config.toml
hidden_size = 160
num_attention_heads = 5
vocab_size = 8192
hidden_act = "squared_relu"
norm = "rmsnorm"
rope_theta = 10000.0
bias = "none"
extras = ["capped logits"]
learning_rate = 0.0106
warmup_steps = 110
schedule = "wsd"
batch_tokens = 65536
doc_mask = false
Each number is 500 + 40 x the weight over the matrix's rms, rounded and kept within 0 to 999. Layers, rows and columns count from 0. Numbers have three digits each.

# layer 3 MLP up, 1280x160, rms 0.243, rows 218-258, columns 80-159
509493501442429459422519467575526483539500480508520477418505532433481504493502594455492554410570467463500466509524459538526451482504503523472512481549515456505430526511484505485481540570447533488540492508452559581537481478526420462495528503
498530577535495488487423519555533554540415455500512595568541502548499452450628574469499568454469421497566566437499440538515562562580598513451463419498520574461519477560557521422461447486550467545493455569505553476447544445482519485457519565
362530460461457515551502539539514458491592498502502535526462466540525497500476480571473433480525446528483507491495480499505520514502463476480502492575494529451513494461522520547445468476530467532491458442484540532492455514454495562482540485
575492493501487471528483451511445562410503443503565482533458499490588535508515543450530469465528516507485475468490521469541500463539487504548487485418462464515547509472518510425555461529484474523590500466486494493518451498453583557496526523
518574506523525519520506573430505576549549465496499507545538565517519526453510488523534508533528525468528502558481482446569539490497533470514495513478601494540483502480495402505500521407450510454472609519410517455492570528522496489475573554
470489492550567510460453506534431516533522439481506495558413459477477502444465550511509426544518529559575471517401484487485522452480567539476491425528439481584504530531463512495495551501484569444487462455472511442463481493515510535417547438
538505527508578525529541462525479502512476506514559489540556448464515456487489433458493490482471465465493510561464487462550573559463534549501469472517468555453474537517582489522512490535495475575520469521513435508478543457450536536428478479
512469538552463530530530570424445500532497448497532473463409520520567485486485499487547480471448496418453528453543496578517444520472503450510507477408473523559532470534504481479488511470579536492495552536533531495506484434492470465430460534
563533520498499413453466426530426543509537498511423485469384438601487430492565564499485537471535517463525517493551465511488490453567485420548520498527414510450547440463449424442547453471475576498555474488565577425444521517514440479519464449
488523444532548525447486524518463507516417491443518433507513527471543502546575514425545442457493497520462529471503477511518418466539487540498497514430437493512561550471478521523502513530452537553441512418558429485522485452546526458479455509
614546457498503468525543408466486488597492453533495479463469429532539487551468517517426490511521617503512517475516488473530536458577481457564482598442450444485515518385479513480518573510457439494475543444487412433474509474444499517497519516
474453510534545519466465557526430446507559552537514520563495488499531497518482546464538420514530557534541483544480404483445556546462532548425532449500526429482530495520507485480431465502554538533504464515496541458547436446555516495456550513
457435482535532508455536539523504525526511497478431420453490503511519443550605491441499455538437517474487494452575539495482512542536522454540494463482470519467498585436465544516514493522560510552516469455517540468512423432537495471504573513
445534440522493508464474520510404539527470556468526528446506455479536507432472539441504550493432464459487522489529516546433537546467494510505507474414517485428467526466460419551490519539498509490470529416475466520498469476519578453485494550
505460534469508499464494508511570466559487547544511442565463469527459523529498515573478541503458436532510487559502550438543483454543519551509458478441490523467555517474463545499532545487432569522505378519480525607404479490548497462442469462
490471486520496516536536502452488464523504552510479525493494489431535514508449541516491493553458510562488495573484468466472551536494425510480475500505501463487460571423459550459496497547528511493514519473536502552504464567535467534509497462
518448491470486586497509471485467472528563443533484496508573488449486534567583488531469550444529442461419563467504538458587466518427514551531540464483502456569522459509437512535421541510421440498508554429481431532526447526534487457429450511
479447515463509466489518456491451527501492494491511472548424449561551503572492458495475519473409435487464484470457513439483577498478494447452455515488397508443467491492513537458432523498534523579501503541428575528509508526468512571418521569
474506474502411514489529550437470519533423490461413488411509563456493466490464521494494529448549511389477491470571506523429423457492537503515513550459518476477457480499496464473449544498442523509507513450538512520472490442376528507556572468
436497437480512487559526540553533438478462477480569452475508486529480460497507541479557518416491448530500459502557518533549502462482507517473501502579484435525493521514468555567502491449479568508481419461503508465467499412479439534494466477
504466424489577528477500556554469512518562522489493536471526529443492415494462555430447559473482460504452558513544445564498486508496492475501526441472565536478465557509514500474473536525475395490520497451528460555469535484520498534517489514
448460543421465476478485503547519529524482497513440506470505514543446456490535500475506503545557441523414469558488444539516508498515489460470517490534485507493527424553534491496528392467517479482509488509558517518494449466493465499491482496
473490487466558477446536501521497481500417511465471550495510515474552513508540491450442442572480525490449506462532564503481506553482506519442532483502499506469461520518603509549589470508445445542538531475400547498493509449419508462489486547
492521499520506515475515498518496527522505528501491494498522506514478515509487486515504497490496508519505507459495512495518508498505472493528512494503489492472499494515515490494484482497493501509480489506534496509485511470523512513493512517
534483550449520550467464451480526444480481541570518484482471540570507527471486479528557456393451503512522508541476449498527525521440522535471540563562553477490458509458509492499444647493481531532457489436458518490423474457490473528501587523
534480499574520450536553448551474576539505515475501573488527465546466484432495471549493498465524491441441576547439493431532469542464494457530500555523499571506439483504532495502479552510584499528481506457506492546463509532507474493445558497
545539518391542482501562489493496451494523486489446422537546500478561476443569454486581528536490489450456512451499495528469530511497433439467461563509489498523504536483537473484526501418531523526512556522405509522489521386465509428487493583
532431551434438491555510484451489493463486517512522421462408479488459527471520480560480493505466496429609501469534484502545552414436502440517504509535445456460502532469470470482566519453503485533555519549479466520531468411491456449464500453
468508537470515442450504538514498561510534527518535492537437520485498516475474503497485519511449476545545489465556512498519440492467530485522516432508517542535508451477533506538467533550545552499524472492542523463563461536528502542550494494
478483448555417439523507480575523478445571496456502508433474511462460509586533491562469452487539484521437496472462514503496470440507522410532577564479580459525559535458577469515530514515538521548504534543506538555519450476498514486479510538
443533504429550491487549506478532470432480481535528515526510503447557580482385563468460565483537483474544553472414491508525468484468485521573553518463441496525521505460542506469542560495553564538505507489562470487531510487448420553469481584
424542545506462513454526557457479499501525598553470463555553505489531496509535479404536591447489541467469579423429499581431512485411460468434432525558453500512578460397473474568485537545587497513462492448519515497458466465515512499490519403
573572451539527525595518434570501522477549528499468540503494437448543436547540523468487540531486562572477503542532494482555433460456447478488438487544534431476525525435487478456494509479530516548549532555455469475510494443466457499524513496
492499518492489530501489515500511489490509503464501494495515521517487510517506501507513508500480521501498501503497491483509493530496506477509494522470505504497524478501510506513503514506506498508516519505482500516505503498489495517501516496
508482574524471570478559580516548533489531523458461438530487579500413493512510496491447519509547478494462469450561491553411449501516494433522506544512522454507495477478491537453482513566532542570551470484408444515548488470519512540551477471
455516529526515529477463510521441453539529515533424538569477562519534488559575478399568600456444450499525540525471491498541525523483540533512533500451552413497558463568488504478494593534516528541585513516428503509462495471490461512446464518
501507460507461572508455481495520585484458531490452566506522400461485439464505570508460517492548461493476470476520488554552476557496489551451506504521479443450550424526488488537509490479530461550458456527525523451552519497533523516477602587
509484488459487514485506562535463490521507529481458488414484560523523460407524527444518571466519478495542441529538492518506519490563542588492566513458467495484493508485484418521514497501558486516504498478607452451478468516538480520471528537
461537493489550557482539505532543499479510540518632492491464573529433512553474506496487520517486477491545492477554494532524400513485542548511494478459482467463451501516518485475492504500523422463464486542529483520456442531499472454539554526
512554513505485529479477513542520458490443536556483512514477438542436436524543514508500483386498523489538497502543500569438492499506521547502464503492520410506515611527515510468526501465522421523502458395469556490504478451460501492431528510
501504500490492509498509502495497486492494496505506499494500503492504508504506500492502497499485503504502503489502502498505504499503487501502505498493497492498502498504491510501515494499500493500507507489501492503507492489499495502492506503
# layer 3 MLP down (transposed), 1280x160, rms 0.245, rows 218-257, columns 80-159
482522487463470506507465523550518491503488475527575464544439463480463512477473441474480425532547554487439415486491459516540541486580529636439507525564522521484472432542488509417479534503457501522509506482511463569422483549505524503549544524
532522492471490518529433449521497530526474502537485453441437498461493504524444429495500501496577495429467523403462513480470494557471464473501508548539509541557481572485453477492540516469520500488495477424443423533471512423496504520556467473
441467480465561561485473520455482493518478571468493502474498483515492491595470461486423454476545571560443541509457495533485583417535524443460512491475470497441541458437604486477448536463541532458458578466603442465559526511505498602512437489
485473494423538511491479492539446443450489498537497479569488515539484507420492495527482523539501545527495503566487531512444474499476515504466439553547512518392458557584465539553481545459521540461503492521469498538491488556606483519500504460
466455496503469460510521451498515503492430515513506525440566483543533527468460470458469459485494483477464544522521461483531493463543548500419570565580561480443457483483501493504513477459510520483485532532472593421529544552465470460566464506
548495446532533461504540508479526537519536446535577483420545497453544532476527514562505475476544507509470445492536576550494457488472528479543513496575529538541559456503477482445440450445476471475503529422487527561513468464503464433610526498
456483444507441468572476516498524508493477475501510509442504520468426468452550488510447469431496457438504467514460511510469511599526449497477443555517455478498484560471458478518501493474477530514485493521511535581494449507450522535515485510
461495469481531566498516437491474419410478483500553489405456516586454439548580513452534486503383581493536454494502450453516497456524500528508522517408484464454545502523401538526526476489518511487510504561535476515552537507469442537538452528
453493498518512432480425532462543411503417507498559476455514535523395522517502570453434442566485487544455498459545452502449563500457546509454492445575494503449452559484508496539602425532474463465498525526500445480478484542513528550564559414
548445467546572495504514519513509474564501568482582491555517508507412479549450563497503501553503505470546458508472398495489531440443554515509487501472463544501538510599440491523577445457533465433530583505451516540547474479598576406483412447
575441503487485484538422532475453495472545539468496494512488500434585466529525461444511493474479499559484480512566553430475476553495537474394565521466431524569529534495546567562550499542483515413520456565471454532512476477545501561553543480
543482471511566483574544439514479470517530513412485505501478575549600469496541427401532466524497557543521462506466518528502552497483488547500405494533477509517495576456506480487479519458557515523547500576488596523481447565513492522517423495
502436466472492527464450434476482484497431480571520519477498572456525499521573483542484511537431526469548422502501510564492487444515440563404475496475507480470511494479500474470505509518522605473482502561417486469528580540540470479572546553
525463422498390545475545452514527542472511558476550552557479474529526444452500533426446461474500554587501481485491448465502519465444487513469493501455524441466491475513469500460527587559538523502467498455499444560473540425489464540493474474
494505440510492504543513479434511425473417538569460503502478523477450489529527557505540547522512474531469517547515540526466484501462518502525475471568527512550482469572530535526552431453611465519504505544383485479425570538473482446496464503
450511474456598502529503580564511545551557461430459525520491534485407553502501514562536503468475498478512429472480505493598593498473526497464451456526498500485477449521530502434513514496510504516474493471537496441468449497445524488450532493
504455500483529507452495530557574516502542427477568500481479563430487452495537523583537442471571416455449556521494539523446508455523535528465519513518550493473531471519481417549441507493491490491485478528500473444579519474598464519478449476
452460462522487505610461560450547490586477501572494461485532529496474542530483506513525465534484578483523494488535478574565470463496491533514485493478551573504491501522524513483566452542467532488469551511499531442566489548466448506534441469
560478507453569486512510539489513548475437505511484599490485585558451520518500551542518542449566552485554528460590594529467515492575532463506527532579570505495480538567510531512509499472494549539444486553559515496488476493481478475572471531
532503559516505502449462470487485550523517522490487512515489520470503515506491446496472491552523505480476506486487481500468474547502501487514511495459498530480533508487497486466495500514500460503515539512527466536535492521508546487521512475
524509464492577478491469563443472538549526402449464546480560467529475530512465508429510453503516499520476511517494497498500519459491569455541500482505543516410538460551487414552504456521446441487520526511480499453484527537535463532421559528
472487544555455518476520498472529504485475563488484546515550510502475542442508465510545480500412551459500462470483521543528512527514471499429475464512474493515506485488482495452510540476426458540558446497403511468497504525548534574481461446
512456544522507458554458498467508470508503475520553547505480558486489495489494563522468526470486496528489458550481453529428516457540466475482486564495565479519537487483522491454465484465521501437522442515600474487496534533511531493499444525
504470479505511499515497513484526498500496507516487485514512525507532513498492508506484520479523505479468521501495457498522471519498507500480536468490480487531468499521530498470488483517557491513516487505467461496500492486512481476466507451
503491532512549503481498491472486496498459486476432513473546508543561466435478507594583561412525480442504488480489475461511541450486531436572541566490523496559526585478524476560452459495566488479513456505480530489472557478450442490471435479
485457548572521505518568502436547550448468483444507509552396485573453527497549508531497470511527512575412564525479444512506504552506506487543507468435491498572497503559513531527553472516485470480508413420473555469510527450493560528490490480
462472474569526504469530521464436501579450563525602491466489471501522572555550520548460527555446491511405501542452490474494454502534570465456548457523443539483498461506497485488419545523482494550483527510540461504446575483510407543549541534
491525476545478540449447536503583562491506460534533501505437536533487496549472543535466439521498523431404520524454535485450441514525565488470489555528544523546484518521501477450513534468525510505482485469476541518488511543528604600552484523
506520514502563515491510513437479551491472456587560518536465499440486478519431494541542546447504510488437486474482520437450495493569503583500454434494520548516493503527477488565577508531491473443544501513476492469480458588504552597479529497
508548469467497558540490539505585503554463526492532482511550453514529426425430498461564453413477442538496462507537514513439511449476510502534550510487524534426546495482457480581523423497498528559497515514478450422493510501482511505575527569
441471541472531498510520488516492545517526527498559504530513572477411432490442522471492480453537487463500526434445468487538490484595504491567516518544492503481578470448476533504474491421525594515481490494534504500567500504516521454521488477
500458413503539507484485411536567514499487430410495490591438533531538566471430512427487493435515464567396396428541468585480471500515485512443543451499469475542422544465624448456489505478477556447507493517521534524427485488611506494446499455
409485488462503505529505502487434526529527491527433500477457441598514527544472557514523495497510488442511582540457556520513449507538526542491475503590522524538549505477492506553508404528465455508432494461490528523554474479490533527459447497
516503504480466508508493495479490527523511506501518493473506508503494509510490502545496516502539486484500503516488494536515483502510490505523504492494529488534503483474482487488454507489500501474493511475504511511474517481512481506496494554
462522464519534464575492499490445492479456484521497482499505471477528578444468494502458500577478444499469526545514534523400492448435501466502505437421450480520479473516509511477578500515503527515603491442547483465451528504577537483480492480
460511489552507486496425461520557599474521432576509421456553542527458525495532503519402525472502508450499499453497558507467534605472546501450389461538500526556520485571510566509532499544506491427481530465533494555560512515470512506557484472
492527480442542493536541536503525459441454589502464600520417542470515509510492517463542532533521490477515537474484520469504430514499438541526491480450454511436523452550477559595461510499529478562466509415469532483492512451488539543479470535
485481479561459495492457510467462518564522518502452548452494488425503485489476478472468509459518530533493506483519434506427515507448551460510501497487507503516466473475544529479495508550461558463485477508481501505538521555468475482566458553
529530500477476534542509542465549512448411470574510492496412490502487493492545470500483502479563488538473479519495517474530569505455524490542492518597543432511461537497555561460528484430532439526544495490486596482458464501475463580408439553
499478540454510470539471487523440510511502478480487527485432496541463551519448458485483535552407497533435579470467517488454474473546514508511527469620502524531525530533467484476421489448576505491510473480461520520446416507488517500509544501